Part of a small language model's weights.
Size: 12 layers, width 64, 2 heads of 32, MLP 192 ReGLU, vocabulary 4259, 0.923M parameters.
Architecture: RMSNorm before each block, rotary positions, no biases in attention or MLP, tied embeddings.
Training: 114M tokens, 3473 steps.
Each number is 500 + 50 x the weight over the matrix's rms, rounded and kept within 0 to 999. Layers, rows and columns count from 0. Numbers have three digits each.

# layer 2 MLP down (transposed), 192x64, rms 0.171, rows 32-103, columns 0-63
393485491534584449502581463510480617485503571544574512486410427529466524466551482466573553555556485421345545411471499534448411510452451585575486536488484557497498550329435532481524574406507514
503612513450448586599532576483524485442509443417457551455546534454554586505487480521514481483450503527486535517507502412481465452468502480444438484482539522532451481456594433540466542485566558
505516469452482480469545485485471492534452477464511502457406458515426482559485506496510388477498426446490488520567464525500496528469577533519460475438490493516516585546536541465466565477525542
411541506477518554534441437522424514616448567553477512486423413477584440467531438580513524509574494564412480499473503448515543485513495433434529584491576468609503483482377445470527431532605509
463473462496470503498459578445457513587512547418486521620528532539553450465491436459524467559539573564538519553510471520449509464469512418416428477545637492499499511545560537498525453426483543
473519528493553484491548493510509494467474482557490507507405413474461501520556518538453458462466507465552462482488476485536521502472584543498457536474461501475521612475563553502510569478511486
433533501431553517473518554466555432532520495454470440499449558505523584484560517529444525527496452521601488478528543551420560533538470487509527491383505528495602531574397445483511569483524614
548529491494473483530418589545505456530468457429495581476527601461558459509522495573519568424486558560557484440479511482525481432500496503468539515505469515541480510534535457500522516509489492
418460537523533475465480566514489463486528437491456452533497440558539502490577508463443375412523515502461484507575551495496534598530487544542456532468454485459521543447482443389459496539534450
487447507497553424527468504471392477570445482483460516552423397507481543395535556474483396494505516423458449468524500442486522595430492512543514575444471532638529487504480531459541453525512475
531463513429429514539416462554500458462501452462500533488478583477547515407510469502499525441514478577567449479452484550515477412457523544510513480515481503550488584528511433528523564492477396
499465424444477458427561534444631448509530516529545397523484480483473515483478448532529526556511531515584518435558443476537484398427409399436508489459519471526542455532474484497559519502586579
387448501544443478494511486499486481491495462387488656448488500480508481482550394537489480536488500464499489550569464450475569429461497552384555391416504492458497505488440449513517370451485471
499558522480498508534464549550569523446539504475484474496547505459454449472529478522463501565532545521585411463601547423508517545413485463532501544475567527522480521429564557507539525351600573
479445529444549522475581492444483491534501514526447526518373540514512482558532469485473473514610392545456482486573463482490566470609503604519554529508435494506545532428506514471496415457393448
513542526505509517482532411523445565505515483532508421510487443576501520478515534420478406476433498477463501411411549576546529459538491600493531556516510436500560502488391537488546514474512535
468552564469506508457544531467493443556519443472475428524474464427553493544551456513561547441456510531531529460538492527485443455539591546534442549530503534443551510433531483572524516542516441
533426464498535506476411478590496576460517468462586609488431481530566516507456451512503578351540542565566488433470412503502516453505526416418512452469489509447522532453464421480469497542571433
515517536547515487472597523425446546559522552588441513440428429557540483454439500457540410509497492505486549469583460548528489507486462525497523535452456553500491558476534534465507480469490544
436479488520565502555556478546513553520533510517541475474528522523533572524521443595500589509501450520565435498475553534481512501605364493530454456446595485647494449462470507550434486426551494
534490470441506513561516499529429446482554385506492534589517484429504554576510520437455430519572573506551417430536596442469489548477535570434477471477579449477479475562573527583510529625534407
554587489520538475519592489502493446536464486443490502571559509467474495519579483458374532594513452532433574442433617567511536493573491459541429532521503463585527477556525588478558522462481481
496504470540470498473693503551503415512466529518600483553375529531509450517482503450460472524524421527490516523436514449396511528437365500488562442423479532478417517598560526518527520557542575
469447486554536517642493551547585434499556475435614534481394532486492478521518492501475475437523546555555464502391528474483489437457502497412536508499575515475481519511504414562431542508489472
649563518459452513593522509517511454492500509460527543504539503531603523521460436526516493552551461519478535496558435441514442501515507457551396445487492477509453545495489415538545556588471472
527507508481501466529535464470570460553488459456579581535398513396471503517450561554517410449572465571534414570617549427497500442531472448618525544623473568560500495582549396431451502523483374
472464441495403517503461536492557533559556505563352525467561550417402487523607488544505579425461534562516372581498520583576454654513568500529545553582514560477544467459597442432539520441394542
530514462437471423554488500602552500553408427437491474497531533508545474587506477552427491424460496548638392512416497537487444566464459472545539467598530478476508466598528590541421635549518527
490462507540483475511584496570442494588551460563450517525415508488554543543462635547505387483456463432482576458563530483512477572425649541440516519536494499532516540453531471486471439485400452
477517541438495476538557493440506460467510469431478620481538500497467529516520513451502433449542454657480532422335478496542522594478493547549579530493485524518561558535519505586593556498515452
509489601609437436452546506561424429517421485521497434492460448497562573487541529555443437450530466406549509514508637516593505583551430473489564582509497465433560590496541511347517501499591525
589520452496535450493491488528451515515428555575485492518553563567585535478448490472494418479523449444506483496427399544431439566401494496508494519498506604446515620487472493518470431663509579
508451385422442470541465509492530485535457486472579509470479506512489532514465455443493579413514485552504488478458502475477448382515494476525568452544522508498517504481526483475516588463480454
565534621508541516432551456641500628442513500506509515495389564538516535589488529556484541456561440489507521502557578383520506435495511519560470492450475522477543490516445522459494505488469559
465556537505509473463621505464432499517452491539521424487465430519420487456473525507523428542506437481451569482557526483478546512509449610475471533425517529501476530491474501493467480509540579
537424570526523519460397569499556460497541515479558456521483485415531464539582598592455506477504498413527442466441452428516500440566411416505592495508457450488533491475514523554469480458529520
552598507546428480433579518411477410498468380491525543406432465491509519449546571497540537522458420500467406506518505465442484500368533388475548473433464573508490522476544590552466445590390430
473430492523514545502465465456522528485518507485609504488415628507420591541506516488524535494484522497452462384558473554404542487467532491479559494495524500479457465450584523457481537597564510
476496468410488455592453504409413563485480540532415530576398460489510463535497557595524394504526409557465454483492455435522550543406493534493479498481487496614555542449476524586449492517435422
484456452455475477549447444506487509457490469481512572484428479498525488518494580471547663473499474516519489538461471526529523416464582468443509469476542468508522444472535537495586538551573521
420509436455452551611496399564460478548522492483458535517449461417406536541568555504515529599587508515563514464524431585473401546534442489487478560587521535478518487432463377511574536449494511
465490525451544456454560483444555482541544513523448420474528421491465499463457436501540626472502550523482441526554489475528499542540516443530526442547512401496425523482479495513540454425583466
541424500511524504482479467467563564504508484478450488397404641530541431474440508467541704440507507427519537535555486505483527426511542422445488437507560473496495479513465420474459491531543428
529458495461541565562519513486492517493574519546490466479562416499604688531440508474474594449541563507506506491523451465527491459581552500552577426484416494496490523473562536508411511429456449
536437400524486518642393397455553509531512461500450567518566532549472586410558566476563536483511462540580486525426470534489498474487505509460468490501505471480539486528565602485393549461407453
527478462458483465533522503480489592537423475552528379579496428534498510487462587410533405497442489397475540531566541568523524506507471473526475536494467555498468608503466500507445453433453516
469585457516541384487474550508414384485454499553502510453532431574467515515578506501468497488578485508574512515513519518471561488611461521558484463500454544470532455472441521460554490377443508
492501481551533544449513570506459430523516529630424404510469443507482446477532526490367409519525570476432463500459620525485553533475483460508544525533490450487503483525527520490469478470563616
525526486404459515540540391526516501454499458456530524464510572545477497556476511566571577465467510493485448528431541575549466485519584456539464488525526542470506470553502541535508545502478464
481492561546496408469604573496479563525513521507522464514508393488505511377522557520474477570478544502547541394550459519489523546470540526435481457439483510398573472563442434505524544376563550
369487501491577513483564529458427527386462417477512554488552511518478537422404555657527497491494569444451453572583427432539473531418573530428479547419487493435476518529393474509530445561536562
543533390477487459467504529433495521454410541549444526533562443395465509456581511457542567514546445555536480429403517459344534582511538512503515451536423580584589491536470466589507465472408488
422522473472508437516426494498525456492496559453583503481506508551521525558481549467533627485493544474506473573535467518480491450482478438568473557570606433525435408547484508472570494458480536
473589478532507521428437520478465513492417466512405538429552540550470501454608572434618564517486450487487397489498494444465601507502509488535474545476449630435453500435391553589401522469530481
444509446507453497525456487540484503478408481463494565534543543471528534504518507493427472412495476452499499464596451571498452608482460450510461418520483463509519496505576542452433508535439532
453471488466452610488543528566524471466472440456503486429527474539556484530574582486402503459495471481438413418469475470442502467503530645534417466539538482483468530473484510506378533473595465
532527559489472438495507511461534594499573515507496520451510543488495503474496464407506395503427471512471569504661528557541498561495478453508520424519553545606567508408519501534468458527489481
445503551532575511522577588508564523544485544503502476509488447529491468393507583506495444466457505474489447474504516526524505518501582490480516493520406494444506676539534454430417474464546521
478482484494462489492557509475483470471540560612476535533404485506531409491453502532438469546505471437436521487593460463474570531493549504559530590479499606513518459488495544480525465466571543
498525522529536407578506535569600524467510608518562504519616612520621557463506506461527593478524523470479482489489477487483510486517573459525431449477486468503460588518519466465527504553477446
574450456486457529520422501482548523465490516457470580538483512482502438540490463516492586462529549495599414482487469454514480508466522454474544479504501559473494489535482501562488518510422387
477532438484492533507598489576492529556437498547372515500469383533509495460524502470461468528511494490502489490476383505553500523454524440565427469473569368561570524458404630414444485458487557
583521346492485522588478446488526450507484503417453476468479498487538526549557511507560631546482445547561532546510378478497473525508622537456528494482558531563482495493541507438501422514473483
526468472530530441526360459407538581486520490482441558530498578463561436423580489516531538445458582445518525462447532449525618503505513486501445461543497542503502487454523489544473474537463462
435517511564530557457581495466510491510553545357502562490400512488491446505573432535455573588516505471583555555507522541461504548555491604460507466540550420445550453529467520501501486521503536
485520480512538571496529525454493476489482555402581535489499459531518546470519457465466503525608472531502471472411453623457475476532383512496527489508574476532535529436445414549522532476565498
487583487495514513575567504369575446589564476557507417514546472379505463486538472497588506626473536471471595475418471515552557521495512429479547511618483627436527531536608554617504476479459497
492500567484505517558477498549539594513437516620515519425478448504452397502485562557443553558553565530454468534529562590447480561558525486459506528457498429559430518455506608464467553517412464
550493477506519498570419505545555519563546488425514576581493506494546478543458479602496595449497514600484516499437523500548495465491496450436527459577498496472484529477488456468550467536487394
504562505486587463608537425582575474478472436422545579466515455465467479474527487473552603525518504479496499586407433513548474431530555508442472478562510509555475493483421483510475477496497535
545369485508535494529519543479549558538538546486502466480527509499494570540449511495432494454473503511559475559420539478506474535529478618522575424484519504520444517547514473554449519484511530
547621488489576496565451494468608468568440497525395496517487522458455427594406491538381447514505528525481480439526511443531426497437507550503435491445519559441525535591492494461450470520473447
# layer 2 MLP gate, 192x64, rms 0.185, rows 33-103, columns 0-63
527547458521472499590440527523502522488569489479527591355575534516494611552539493529513539443501487519618524478455437438503544510513535379517536536478502478452507480474476442510529462516550533
514490531458537472489498520489528448606442514510459483575466514571537504454539547535469511465522496531422538506430520557504480534546502552514467530527488563469517546494468455451505445531323430
497484366434468559534487494515503489398506529490522504449632564518537609509559510474482548431538463478560493570456476623447542530603527467378472425527558546468478411494614464497465508509503523
504527477518501501434496455479527514592476563454526502459472493605514568526537400505479533439504600443486548496403477532586451365584490493508520485493536424557471492476531506475581442523467439
557476506577506492498507520463504521510451507530471480523492466564480487473451501492508527495550558497436561465454582501483481507481519498582516450502468478454536546476528510441477504623495436
478540368530489462511483392504573450491529445453525487541532529494534524558566479539494571421537552403562544508518497585465480524491539522497539443484501507511483444583495418465558459612515560
473519434513501506528555518461546527491452546499485502493459553498570479487454556481530555479468491530571505539528545456520529503532553483415496506565489514497558499520597504523495503519452464
515594487527502470544543530525506501533552500510525529473552585555536626562614492505531498428474590437524502546478451478390444540568509518465592482561554570489476423573529440572466483526503503
542532436545507587606530447554552477409479568387549462465521588444465575627477493558522472461461515523562459548486439503487530493481469527477484505556551498478436512483490468472513608619466463
545534444521465497469477455471504545476463534507494517439528553463578548480541463528500495480595476517560510581444495517448509465468630527501492464550549369507514510489607515481495587589412478
588482508546512526464518562542478383470545439490609524529486480564491488481495387465420547476499491471549551563490484494556458505493607545483526378556569508549463477445588503465473565558505494
646440475583482516543558450534485611505447549435594542433541561562472443430387509476478555447504566524508515556494381540480489489500500549439502469541532484496427400478498524535503518516463476
573456539425499461542411477406430440482486486543521518480531531415427498522506539536571513507573487519466512454456487451562321493449544397557625476526562501431514504514509549495476466550430408
527456507582459526520518439440536522542498430418575493387466431550592511532503383466470511459631552557427422489487532549594476579535611536462530528563542476519496473561516500516533391527486506
489511506491498576579459431547495586468544501442505532438535490518504558486497424488525554467424487429551507472429587468448436433579539423517512474484534519558527432598471503516518488491486484
508518503479505451579453479444521524470548533450548452432454454421494522596540521487437493474509583476504493536466447533469492560548498563449526495485487484426473512439498466481476451493455466
517445512543419543443530489456549517509465393462466527464545583493495538501533407563547576538542515475455513610504511528505412496484650499516560448433554493563475501575444493490453616410415539
541509517493512457559550369508542508512492445422500466491479557461512513558547465526494500461584587582432463499382474462448448559524555506480488476529516458478484519521469510603450412537502499
464562500484498566673486500458483570554546453460491504460457491441573543471531425371549519418520563516502457569469548511555489459479554465429536513526489473504428408524540544520552489487454497
499459405459387512438530537547550573514485449503480542442463503538535524533452474522575570474486498625590488638419457509520522560573510483440461380579514423499517446561539518473529651544472520
505463471446493536546540495416426437451458517487464537453560531486514582557445549487482551522504469549552452567508510506465489533481657443524505451586546438451505507599446518498410540441429457
548472407554511482542474439438517551488541450488477520522555565537468528446525448469540581514596553494481584559528493538511412414521520453448605484587540538489561465497562431514519648616393469
531462457493436529570527529485545546403543495480567485542462516495491517579446483399621541459573430581543442560527496595546513486512526528572484466457508432567476510582483532443539471515455524
547548461432437497565454514526568487515553518473504542490527460483560542490472457432517490548566543540462495526533464502535493531557591512458490498473465533571485569570516339420589544618456479
570538480447438488445486519452557407466575594432534548480571480524417482631459442505507609543545538500533480531523514620535459535505548529566539361499564487575495459563448523491532523630508474
506451465497469479421465395549606483414556456378542541445475526528521476533472499491606609434562469528477524493469500464573395522561449438533551405467536545494410480540400417508528548586512505
478483464565477462475499486556565434572430476360507546497488530476478483528545504514535532402531440488637442474415438491487391496593493535427541486510593567455483435509502582575499586592490470
514500511446513564552634463509511518397485514319542547515468563605535450591531517480577531496528472418470521557496514554526459408565486434488484526523575488500507474559551560529546561439407459
495393498455502555569451468537468478498576476518487437474481512514574517487499459477611569561428540483509462625441521508613447454557596463489469480498432506493441530492592505471506495413472433
512459447434523446509478468560506463508592417487522509428522544485492665533412419443421588501486498395583485531469483469560463581645578461522497535530479534424431497529468504595567492522521527
539542489535481464557520461571509492435565557484485589435585608517553515480388492400542578467463576609454499457513513476483450466611567559387607428447490480547566500518508469495454471533432471
529465500460462578558459505449591580540456501471582478534499501515519467611397509524524483517552471558513505530522470521514443495544557463480463406452567428537487539530558467473504491561425415
527444491570481563628502422586523482485518459449543553462491641530617540599492460492543560390499501434590505505507404524456484456543498540480411477451547499538550514471452570556547545492542483
498466491590562465529547461459518452493521500417511465427450518448491601514546536514484545435535549455508481494516409515523507419550504518394488535494496482453498445514512562509566546513530443
552436511525433538496535539410483505455521388460459495489448445489515483555509620564494613466473498559519533566462486613504573531414503502588510483407544431573533527520429483559531529512464467
464446430446492441564483498529481471533497568482503438516534538527592548563483541407569559508423537476507511436419452493514516447637570428491465469561612539565431434511426422495547540490504403
537597427414512482448483548522553438494473499412478530482497464500520503546462415527490543449495492602515461526422554610486431436529580467501475507439539564465536478444456535532532442486467455
600560441485496523534414550382505550572572447473524553466492496584433540560426494503498558474543564529489447508429560500605565561595552504503478494448561511546529397532458575484550510529509461
483458433505456507503576532472592579494539485465588422473550540476523487593472510562539510459461555613527462497513504540453422585542490439433513447535501557548466442534439412485489526570423478
550543448459575491522487466500478510468572497524480549378537483462536539490520464486501630515554412448476512568414435508446422411615531458526504466511506460487481409571490517596541434513448462
541404403407494553591519485558433498467539544469533466443523530480505512544518464439548493453543548534511512468511512480565506566570572516470481433421546440499525471501496566506511478526461558
542417399519497515528485484481521560529552481469553435425498529473558542541500370431445513419585564458466527526503478519371446485519506409494513488482541525477427435490484462568485548576413501
439456518535519469474391541571539521542466489518550606439477542544507526511421464532470541458546413405497480560512457545495501406548471337479430451596502521452519454615572464508481509465430508
499500379453477553587468481532613536509622519490523508449619549500639635510541437450609532481494546494502480534489550447524513493496613503528520468506567482440507522471514502424488484518445455
488507476519467531593556475393510437484527453418454527498496569463398622570410497442570550508538528497509488578530532568377455547585556529468495507496497551552539471511506581515567517541483498
508434467500462505532473576499545497453471451462514520479504399474484477463466395456410563450491505446582549510463432568450506469501468454460519461475556486523461455477539493485379578607464529
532555458476457594519485426488492604592599441527529407431546483462451512591497521540490524461529519481504480531452508459488424539517491426450522422556512504539502436488555466565482527500584524
508447517492483497432462447536510443548454514472507567404456484483569537419520438534555538499490521531507507543390514482473503472537502469458441502536562432489444529450599532480551493456378498
557474504515487510496558563356498503459559458443557492459534492480475582514436566474525550511537582517571490444570455539508465553547631446565473456445530444479516449596445455486513509556489462
566424479513450482490497505445552492523471544461543489468523548454540597634538449412579531463465533495529443533443474555482525558585571419427596440532529518509459439543502449515483487591419547
591518484483568536474565506532519502501421512472572549447564583537591546444493382506509567555502591535565422547527496543487482417522575469500465498670462488529425419445545462475526496481395552
568466530459488497516512450550579497556539469458455513469416470564491462558510526525520540357474552454531440446457507518531485423552543538437498442507563454529526471583536518443445469536505504
532546499560399486474501464436478609505435498455533574541544497453578513570498525471574540444500454518480565559394526501483562498456583468396507437551562472521440512435543481516390483557472449
499480524572583485509608530463452532509507441450500486475494520468485524511486518437594568471529547437512457480486481459538517415562574506582487468570472582544480467509447550521508492468547509
534471399523467585556478476426492550539512411495551524438534510455452539510551494482534521394551509477577539575443434524456469535462457496483459471389515583470469468526505512581443487553529409
558503478461503435469544519478497566502502461479610486476542455589459628486488426396561520494431482506541512508483546511535501522450562469602554496512599468582469502528490362540381540510489506
498501428445334489523403509476614506462562447480532500533461486507555500500443524507547552476478427495506517470421556506519449508510428517596429489531491489511449497485553504457464500518401493
546452430505529526541476480527447510405494428530619488470459510552481475564462504560500544514494518497484497530501418512510451491579535476463453532509504508520492523472514513527492504479478539
463493583401534466592504535530460515520430464487542529554493534441556540491553520542525557479667478501516495459481503585479513484507545566509443554510514477413470501452549482477456446552505463
541514533603469498557577519486448457439457587497432515505436595443497461521563497568498494525434517509474529540519530411472538492419495517452510552496488562438506504490527543504533597473504483
544563471470500616443483517516495448555435505496523518568511533521506476530470406436538540469424450510623515648480523460400540499549542417364520468423493581478465487481507521460502585493483498
557535560470516536444524556510512604570461504443494675506593555552465500493562479481533526502549512497503557518440411617504516440572517475474439470535560531515551426631551542544459521480443436
541497443568555533512551477527456493523557489464463437484534479488508519486512372475488533440481588527535585562503492494476571503520539543474425467468539554465464528433424526587392447523410501
613511470529546487553478466468471496507555475379491492460526586452477487469506537553503524521529526506507470661516440491586469590518556524498597487553583402512534511495458454534584436513478401
554521480407471505584506419492475408362530520540449476499511473496440471512480528474613569530542446450517502504500519484423449481488523484453554431485537503444509484449490569513567511597457428
551421501550510570512574448527562534470492482510578596439550664594596534449428466528614560457523641542482440505459442552419447448541499455541471463513506432527489466526565520472565456507415427
429532367520458498446485427537567425507541558466463564486521559432588609579461474511562478432473480520537519547470463518499502516491579461486485437501501526460529513487426486491460514476451431
528462497514441426530522471506583478566510413476499481535462542466602504491556500500505594530579453459439544516557480572505523463542529543492476546562503529452522526526514473511509499525431458
530557490482410512520491503467520533474543438447461435490545541506545501536431513533478474445515453539553555489465440564539464416456516471479603527581535480466400494582555513534515503476347460
488518507421529476474410539478491490509515449387450511551483548442576556505529540528488541503552473526550453467524430469420498511525477440573485494622488551455473418485521583556561516465484557
610487451502497483589521547560508431481444430409509516458568498444519540484538427578457531525433495610492519558424455574508548469384563559440499509565521540534434495447476485534473622514484503
# layer 2 MLP up, 192x64, rms 0.182, rows 33-103, columns 0-63
547467530484413456451544520512577543490382557495497452596478533495539473500514462364558473586511473525481491523565465579476467506516452522471562469566470500499550513465495481441477520431448504
544517532479581479551534497499516493506499435487422460580530479475518470456574543501454549539537504502459590449475573552538535569491443527495503471555430574471455470479558473508561482525468486
599545542560433498540444622449439477519572381425533565525478414560528371519481440454455527535452522563572490396424536398590503456525528447530597530568453547521501520583492516508535574511469541
522464484605440555569473479510500382432492494490528520462533589527505509464401500567407457487473509551483483508484468483490433516495524527518594494558417431524515441517430516502500551477487569
571525535549491475496445536486496521444471497557493511494482463550470486513415511511528480536544419532445557462470522510449511514477526467543508479514491490484470518513605457399517483604534438
508508430507506430601550427421489446463549509448556464519485444504563519542474442582453562451483525486448488452577581576541476460514540503451494497491487528532488418545523485466548521548480598
513463525472525484494479500551455505495568470516515500549471426501463515466485450462526545570468495505431515495462469536547492506479517489500497467436503452517470464482405510521545562485513561
543575478489419572497529502531473546467579454532526548446584559451518555577505534564460473444506542485508441570474512510461453533506498559480522555612514519585478386515531501518451453540567569
531556391557426535527478458559554514522489543482571453443538538518517567511504493539461478512461511432581473522523497517531580478466481551542426490454542476409450569525402472519539528569439547
463489531508492482508510530532485485502534488462514509532482472517463458532451538435486531552426537493435479417560471522509432574503393459501502528452484627517484470499384495495517413483572516
464595536461442479493386512548501498505400543479495496474513536445459523507463542479524467548457500609517395449465428551521478433465470506482495548573374558513453465592535501504486426417478582
486533467493486467589455515502538384590535492491529452548499409414515494517497567428552459480474518554614511429485473466513580425449520507555437503461573532493547495506407472449440498529543501
534460530427444500497484501436519385541449537522593461526480522480558498569497479537598504468440454541508484446495441536583426471407466466550518448489493515485493490479515441441493539596413374
467404517543563497409557490526524391525526458430504439478405382508521458520502482527510530462417455437479502497558512453551432515586523499401525433574480537552498533544558487510459437458507502
468502468495534526608477409527452496507521502437430600432470535480493571517552478487539556475489436456450472473432582403490454466590527464491485533479520511553522472541454506551489427494514498
545535463590493457537511539443486469537538426466435493602534468514468471452523552467494435536520501481500589496488582436522520414502492474591507443450534482553521483520438516457423490472518497
545458532441558475526454589506377542527550457496553534625530453412457470526418490496555575490520482570539473458464507545480451551499423526481538520549421442521449435416542420487527399588582432
598484561490548484519482378540577417498399495519482501560461486544477485499555512540555508492559539544478463471412556440504524517500520565508533465441576456503514562529516566473454439589518498
477498514515527539507472579514554472510428493539488505538567506457439429439458541540605533531457401474534444497509559445479535514466490538520452535530436522539518615488553462520536484551567467
527485487542575533512506465414488350387506548425518465445552561498481602493498438432386527583569509361381505454562484521509451482523449548568566573507490474582472450499480526535497479560457532
461490474499483624534553459440527479395491544501502497441509411489581526557466556536416558504466520495519465530534493478345516507410521486518471491503559422517498543455491535524352480422534444
519432488576515600601522458501504585574578544494506322511402488532477456461546509450710417435465527487453506499549551571483463445500479538468572487412550505540520538472642534502540439572412457
494517544485529470411484445495476455559486463489391544468554583507540535493654481572468484552483509470443565408490487449461488480506528453495525542548493606420485476471515443571480555457521455
423473546542544494392506467467469527450454420517478412493542517563529509513541541578511521435488432519516552490520447454464534467460527468500370484494558575465486479490492635557536531413562522
497429532537558546442579462559485509436510423458513509475411547526428482421444469522527510473446451560495634557425440367574505412428578512506592593455527534582533461528468506479567461488551374
626571414521480545542610552511525544481519595560510546490586523401378453547487599537387567485463547369479531585483400550395508550457594517417572420412475443560606443490514439444471514528547442
563552523364527537438478542463484530468497609524517534448478419430507536528534525539488563623546378606510385504498511507455551497393483483535490529552486419455435541440605478371520419489588435
502436445467478602557485432389596447366531497437446499469522485608533503563538487471587506522458513374436524461561545513493508440550501381541531425493521507556540488445456579491555519457450457
551527524477521451572472432497549509527438486485564500481472544469569474455571461543485436518516544525517457509585510631539495440482434455598565546449488518406486494523513533500489460471453582
515443488447519568470519459593458561548600437444575492502533552585506479494466439509415602426470617513685442509474526423504501574541579417499529490495512469477510488439467577543471529437438540
376542602635480479450484468546476578465461494546615435576453473569465475403464512481411480483410555533455514504575500546440508402461513470469529497444520458417517573574581488496457535527489539
449512503533517426491578501550419441472516474530479552456484481467518572404586498480501530453451489480503489441496520457514563484435488501506515629534452610425501431469471512528479472457544574
456451503498528479537373471525477521526442458501445510426498540454612521421471471473507505497603477402485459572556427535455528537510442548508476544564579473522507548406486452535439504560535569
491435511586533494507545443450514489456508534470510459497479483435504628530531478446453521462517488490488495475588452421495522444507489559439499536492435505465473478512578529444522557524553425
430429538508505541480514544524538512363553532503452463494489458543443547461471559499650564488416451585521521481556501462531542495450518493470503491547451520559512495418470560575487465469447510
531463625459503511316522523443531480513327518429542574497487520548485424496479497542511547552528446440465520507532389472401496343559466473561488461504448526539541527391473542476430570565465445
485495437517508504510457444454525548426493533502483452530513472494580509497506525479508534510588508378411515582507535456497495589548463500351463486556468502462434470525475574486485490513426502
410555513557520400452381490475551468543487500477546514446353461561465526479447564539492534551483602503478453569453530499526500418466465550465479428523515532554556490499469573488556538392452449
531537592466486517503440469529443493534460514478450551532416491556400531468582466393514503557474508509504583525456518554512557411497504515576540546326540487461530562486475554515561429454507474
488464505480433536558512532537578478420498542398488463569542577542488477606420627496516438579394487477486601430571565456468501521518538476475427469524451557551543525529454519462517464458490548
477504474492520566485561483483513523525520393501528490572511490568535406547421490508479525532484524498580445467515551441538517598488524528567421493425541474508518532571446513470460485534557511
333608580516474471488456440515539442487425422508400572531478488525521531495524494477587560568435455486540399508483555531510508564474549480546433459457472532549480611489474478462518479410560491
580505547491531505505537432445389470531518619501457416544535548528457525464509486454525458513344550502466617478498467449590473466521517581394533579450465518533522521451469567522589556547500542
521501543481489408433552522497362466535481503456488607548440404429399438586482550543427560556454445458464505480514458518548407549558436514510473468464472476529512470510386536600502525456511468
453565534473422608563554397431543515565542473392450514517477517594466537514440486448524469524480605448547524524500485525450529512627533584510499484487475510560542496514504583472490544556454537
586442550565501473495523516498495472536460549476541548520514468551517469502506521542412518488534457458505605455466465539498455460471412487574541510547594528517569447468629439497446522478523459
504458410464477510468543390462478526527558487550484502408535468490495584536513517544457535445527521477492459491515480497504452506525450424536552594584493548578561485482518447541481403454550539
529498484561512501510537551501457492429584539440480447564548515501507494623443558529484473530456488489522527437599474494472490534451505525521572507466427539486587490483387460484464474501585490
447523507525479504471572540398534501414532489454533514542506495480436577523476537411530520515515599508564448382540540492479458534523591471531457512433514557397556508554448479504475498524455426
525680500532393521539445541475553439600536555524494488413509579547522613543524446536466468533538578493533431464524492526526592530516463514570514571612561537482558565549404474473465480481440526
509364553484457447444530529482464527483456483587448589600424513446370541553541494493589541451577409412469484484459607489482491433536493475522560501579471472517515483496513510396571591560510433
499489492517479567492408521521486516415486532457469485464494519502557502438546453483428505669521576562500433577531432448525549524402502507478569505500452479516476515462480534529551572457474508
604476566488474517485519410486570568408490528496523496523394420494449458653410603517544478439396433487448566453561527517478528517551508531371553437431498485571519525460558461501429411617530470
489564522412453560516478438448505439451476566576549503607459472484541441536534502506485462531494470537517533517486475407504568524512581468459476476514531496490500567521484522473450529485469478
612466540423475512519603555470484469568533477496476539595607488457545489487523497571566515474537542476533574478452557489498427553565497495498569450469377477590570500486521410487510485519574481
499461614503553413486497480439461570539498539455541485478462472531478421444491479464495543464447419533563538522459496466517416509519468556505578511460570484546537517575541522557528512430488459
470451559415458536529457521504567459466499466538479481522453468529588487497514575527586508532480453503455520482440546508542503435540492506505436513538523469519408543472584574477414523513386497
510442479505518548436534469489483562461450455519559466507487522586469461523513557525459521466571483536538525512531478528551482460513535487441478506504474520495473494425505484471495573548462573
502502529540493573536472438574493522440536599563463476481468460488522427562478537467509536544506374471517512479493444468513522520474575445561531499479535426537535497498508581526494441381494469
425563481486599467429448542541520509587517490515542479537560444547436539460450569416508462515476445524503506498501510603484500510487450471559500493524474475523493511464517459448461455532536598
472548461469524452499517528476525486444530465533540500546511547500501532583505434407505571449485381496499522511614573451441562510437494501507543503519409603467555491611553417425513596578441523
524568422532537426458528478474498464497541533540503321516456446485487449430455474513452532455412476520501457459578493464443474543510520567510507468513509545509513563320476532507563505549518499
416476554444530509549449556566489554544561558540525527509528490478494439571479519526494494490433434528554521527483453539434541528485557482499579522423478428524519561487475471443380529438513585
557399483467560559637391539557576471547508504512514463525426507387549379439477484562508546577458454483540482541580462510524482474507505489475561510506506432486518546461550531488539504488477491
488473463592468459475532551462540455537480481578469549453542561419468513438503480525441558515520539500479509557550476478535462588478546526558423524521475548494554486612486508457541537540585538
538449534608494437531521477434571504415464492428492412570353521512522468545508497527517478564456440492392684467502478574511553506487575507462601598556468483574422547595547550490580533524410520
416490404452511403566569433514551510498536525507481485500572611404537629485481460482531484528481474380471492536510509556559520466491513400496530519570492505478501537567538452497500579449560470
483505508422579576442480540496412517438535583495484497470507438527470532501436494515507405440469517467558483487437514408537445530480482512522502484457449472536476467457491507475443498487566504
466423482543535468506547472550483479529471518488523553520531569467493530424493437559517547544436578444406473561491566502502509493506546543438451437455397556535548518452472527590446502521558496
455545543489504498528519518493523464507585513555567421506496448554387534491472453549511472425448457486533556499452515516519456500471474491454472505447533466527523537522565510434548548452569598
487533536442530547475375483550564516558563572432480412545473499464537481471544487503543484581435482536459581500485510478504519421404456552432556530561502536585427553507546492430446515504462564